config.toml
d_model = 128
n_kv_head = 4
d_mlp = 320
norm = "layernorm"
positions = "learned"
qk_norm = false
tie_embeddings = false
parallel_block = false
init = "normal"
init_std_o = 0.0613
init_std_down = 0.0707
lr = 0.00871
doc_mask = true
Each number is 500 + 40 x the weight over the matrix's rms, rounded and kept within 0 to 999. Layers, rows and columns count from 0. Numbers have three digits each.

# layer 13 attention output, 128x256, rms 0.0618, rows 0-127, columns 64-95
539455522554454552498407554563394580480508474510467502522445462491494512466508568457485492496426
515507562509461542557497527512546526503506500537429517488482508478466525532547523572523486461459
492533446525492518546464457455503498553503506565558492509502499486514497510505543491524487494482
505529518528514539432507508542508453483533473500550524481539512483523462519477539468518493500452
481512510541521516561573488507486433495494570568466471507480494505471511446550529550440514478473
481540538526489469527508534508588482498519485557448510559571556515523525450464474511573479489520
546531565478473511475555488600484511465474484546436523430546505514496419492495480465437488456468
441558476485526472515529529509497483464478539483445531499527471543503526531448568492458458473478
466465530472480490461442494483561491534526499497457502561526528512529565571499524446519485507493
498512498482440527453573465521581477436550493531521478548544441487508548475519473511432465503478
501480473483502603475418554524515518560498517542520494501524593508534538487490544401498477572510
479510455485500496530519497532501464510468490522469503500537507505563454481462489512491440492469
476450455460563475508502539489504509542503513510528511457442516502444426521519548546503482538485
572395560442483472544539592434581460495484412533474516460572525425595452480561528492465514528474
526504510493545521512416489500456497490484502503546501531552489550521442469457571466480466447436
534487486481501449482493525501513489543485494489438501446516463480530493505493522530526555566460
584477489529524465503574501519466439486473422495472480541491531528478607464499620411457534490476
485547527441479538516482491532503483432571488463507520547502457483500552503479513493494453465491
500439509535500491482529521486471563510482507502482525462472446502507563531533458492523544499530
515468532489481497448479500558488470480482498531464544512512512527544553522507467442497521577510
567519470529536520494478507550461504522497528509497524497501504512492442457503463536501528504517
533496519535464507527543493541507511494441471446527538588568524484561528545566445530496463521484
474538501402465456514496430502554433479510463555522468594499468510463531515484385534428515568444
512526498463474486512537522484611528502433450530511516501484519500482508504522629603544481508470
498547505486499509556469497457552525525435515464463527515489549513550475486512459566520429467481
553488483520417540506454490468551441479500469452471485429462534516578521479537491499524463558486
521489460495516481516503526478497543547450496466563499489434494508486461458457507553493496506494
512428465564533538524477506519584529601508523535459485523431532453486480535518527542525522451599
480441481417539468513559513534537496484465464526503441529525480533470462506519504500467490507515
439494622477530472482512476541554499488457466540501569466514584516454488528435589556545571495574
529419533535504524524536528476453481476459465511507518520499486490493511511550514494544547494506
500441455431570481418492495555468540505471505444482458486458485547460451406426561490517413566454
528532441561557518491556592496467506574435534475472510446546571508520536465561520559424483439494
433537470507470487498544518484461560486517506531503518423523466478435472495483409537524486431518
525539525473532536493521526485505542488557460473475537515466498487500530496467528522465498594475
487503474508561455536500473486542557517427468442465527494453509554559522594493456440500551486469
544474506475525498559464489477490511546487554491485488529483570551491388538549507479501431500521
543496473545526481436533527416486527515501536374464584475437507500471521451508448536493516477574
532561589433476392538590443484535469499496489445528569434478441532477533529481409488519508495457
432454492520489521517508548538535558465520480503572493473536477510424462473522526512486485485513
462420398441513456526516497524504455428502445502496479487506481524469479477495546534442530531524
529529507511516495529477496564493531569499482474504477477503460511505534503516448477512487482518
530514518485441560487509512489506496484505470491615510523534483477545490507473481464484475491461
477520429463482514510529493543489494543528515481518531451443498578501534555519423554553460495544
457511510533456475492518486444525506518432492469509534571544502512539511488466457455494482542476
514500465498526447527441497545542474487495503438521513590493456566490502479466513461449491507513
456475451507510512503494533483415512530546511575527467402547520480511510460485512446490527504513
462529441510531486510472542476548510528544523514522463483461483528493474505476479546522470486476
500505470525505540502467478432481527521548578446603471525496522564488445447524483533578506438454
527467533535543498514549456452504514500507503506532476506471522529534490489470538509490471459478
547513534546514512515458490493494501431516466463494488541538474491516553539464517488494529484507
522483432539521474518484543564510520507534521541502445468524491507417499500487523419476500514581
488456465496509504497497485515479475539467548541530494480464526461448555448565526576462540499582
521493504530553563441477533495587455491599514526455490480433475404458475527518514525501497499543
446461425553509523528469474459567511485544491512532454514454425436431524492470534544454481498560
510523443438536555570458505460559456465457498504505481427491485529521469468583430540502472494493
537561497469534465483488500487468464524511542506521486513464551591535463535506513532480476452519
462536557525567492511496514513514438461446503561438523434557528524468515486509512533505536455470
531479502498493538506424480480520533530502468515484507482522483467520493519448500510579518492493
505481552469446448468498526503500445547506411501452476488526465492520536567472480507519451477465
490520515473536451471533457510486486567515540484463504491486512481462508543471459472471515496505
541582508526466482515415508486388514507543563484597499508496445544502538476467489488485504460482
509447532444483535531480479510485504494519522504493521438501419421546481501489512430482493474479
469469597504442496593542559506512464456489476427442451515505484494570434554456555536470460534436
498518508527527466527541455509534457493525525561531489537457462549467476493504479570478449506543
531500426496534475501515512577462487514524496504463464472391510501461528474517542533483472541522
438477472540532511522482513522457446484493524474445486506580488542607564502486481438511502496485
513471549558519482487498466454516515535528529590462522499419527479458462494510512535563523449506
511518540503489571485534467464456482434534440475446497523475525527500432463501511494453455515458
569461546520498509553519507548485546501585515520533484469521480544495450548485536465593476568516
514500515463442498551476543521480468518428461491519453476437533562496521594521510544599560521442
509562491493483535365443494581573555523501472531529478480412408603530503479522526482511466480538
537511426487497491567467453467536507484480458496539499563454471537442552424517514516464505542440
531565476539526468535595455576485557516485487440530467496431469468452551529467479472488617527420
443439508507486505517446525530493523531495584456558587484498497502478450553546526464468448516540
468510497520479550529435491453414547512468572490543524537473536479532452541512550514533491556575
485469545519520555502429477522531553485531500556528479530481450551537401523527520489503459509507
494523549435482502526578484468515474485503505522499479490500540455493518557532568527571479563477
481486564524567449520526476519510491564531553571491512456472575439440436436557530519521553487491
507482524527532473557515532519541489517504543470428453545493471477512487481442488483500534454481
503521504518446508500482564537538523517440472471515511528547483592454569482498526504477521446500
489469498504503554453484464485458552473516506498540481502554545541453469493491462406553477479466
531489442479472500491509491543509523494485506497456500503514511467497541470494497478514476443422
548469529518529453486438482491456441480525512593535530495511480446525502445497488493489490480493
414463580518514481504451472440525516480540530520558547514548454497521492488483440449483499575528
458541494481512500503460526517546459518482556505500508469524530600573463514515417449528443474491
509551459472475513512509507558626503481478491465547512512425518506510532553537550573545524563485
456464553494500520561550566519467562547471528497418504479486540487516558548499577476467470490506
558481549479515548513449483489469503498522476434464496481488446557511444468446415448479470536466
419476449550493522512557530438479504592483579494444487441481588529523542509497450543520526531520
538555460512435440494482520498481520535434477489579542509490565566497514512504410463501497524521
515485464457508477500541526486505501481481438508519487444500454452434512451556440516547501421485
490496558459481582523500473498530507447509505542513478491501433559474484489510461511543496518465
525498538544443503549455506486528515461478455528517531504535477445552471517508439486521506477501
531532452519508510526518487458464442527543533493508491530523536520480453470465467504448469490515
504474515491481601459472484499502538460495497482504494530488413472490430519509519523522507531416
493495480517477465542532545536500521484490502516465453533472524480499517513519504502481567490569
468502465573483595508417527488531493477547550494489468481473489501530489512493570517536513475483
457494574514503467472474492536478431469498479451403495524539513557562532467464474416523519516475
504525403502481435482474517499518502548466518497462455456542526504488521469455503465484474544512
482597512437520492461519489503494548558519548431477551486419514510543466570500476494462479507413
549498508555555546550458500554535520500495524519532501503495472555500466482519524483538488496560
491483535514520423499517541461496412469479465522467455467527502491528535514501532506545514456548
516502548491562506473480534495547460534534498532523494518558457495493468516516526561503512470490
431466429477532550494544506548522513483428474493422475444522483487469487496466488489449514577525
478539499471543440591494505506550528510448480512511471597505503534523501550495497496506487522576
512494491506534484429469515443470433477518504537471491478492599464461446474483537433478543555521
515511496524449567503515454512503507508464577489475543574507487548551468483468472503483497492417
473527496536502433558447562469582472551514592463451540444560511534542541441502400457472509458530
527499494495460526561507502452556505485454422514487529440524480500564508463547422478470493555541
434495524488495516470490510466492489569484477507476520480464487473473548520476531515520546544479
482502433515507536565478525462558547565468553545574516504502498520451459512487414470457518492493
460486515465456474457459486484512472455530486481444533465489573433496551556467498467504524542485
506460470499458533540546480498512520473481512525552428548509447531502467488487526492498466473459
558482497495502462538537477437474455504482546558359456487457494397534506607493575573499494569519
554540475535476499482539487533427491498502564447472505555463518564512538513449475473440540473468
481526495494455474528489495513466540463532485481531482508538487478535555558484544535539482488512
540567374462568451425486495492483429530498470452497486468503467535550463427470455505516527447572
559583538481448501488555542521421427501458499584503537522497580504560460498514480494453509445481
485512566536495508519460524516460504455506472515475475565540484484536484440426504405477507500437
455460422502464467489482478454466479517507446516568448522490466534486535459497490536510480490534
479499535501565534490515513439489535533515523543485558521504550437460507554453623493551538509467
546489522516489438482472459511508459563523487538510467483483446519507502513524438552527532504503
523481424523519501445433513498477519521515464536524440532485491509515458443529475481476486540567
458584548457533467534539479534493451523515570488445475504472474545463492509467527520505499444478
517391543515577488558528546539444505538517532446440442458501528473523420512449487464544556511503
486459533485539549590499519495529549521453522490535480480458469533463445489545472530549495508524
562477521488532482513506517528512459495478532426465578494435540525520517470511505566482563415500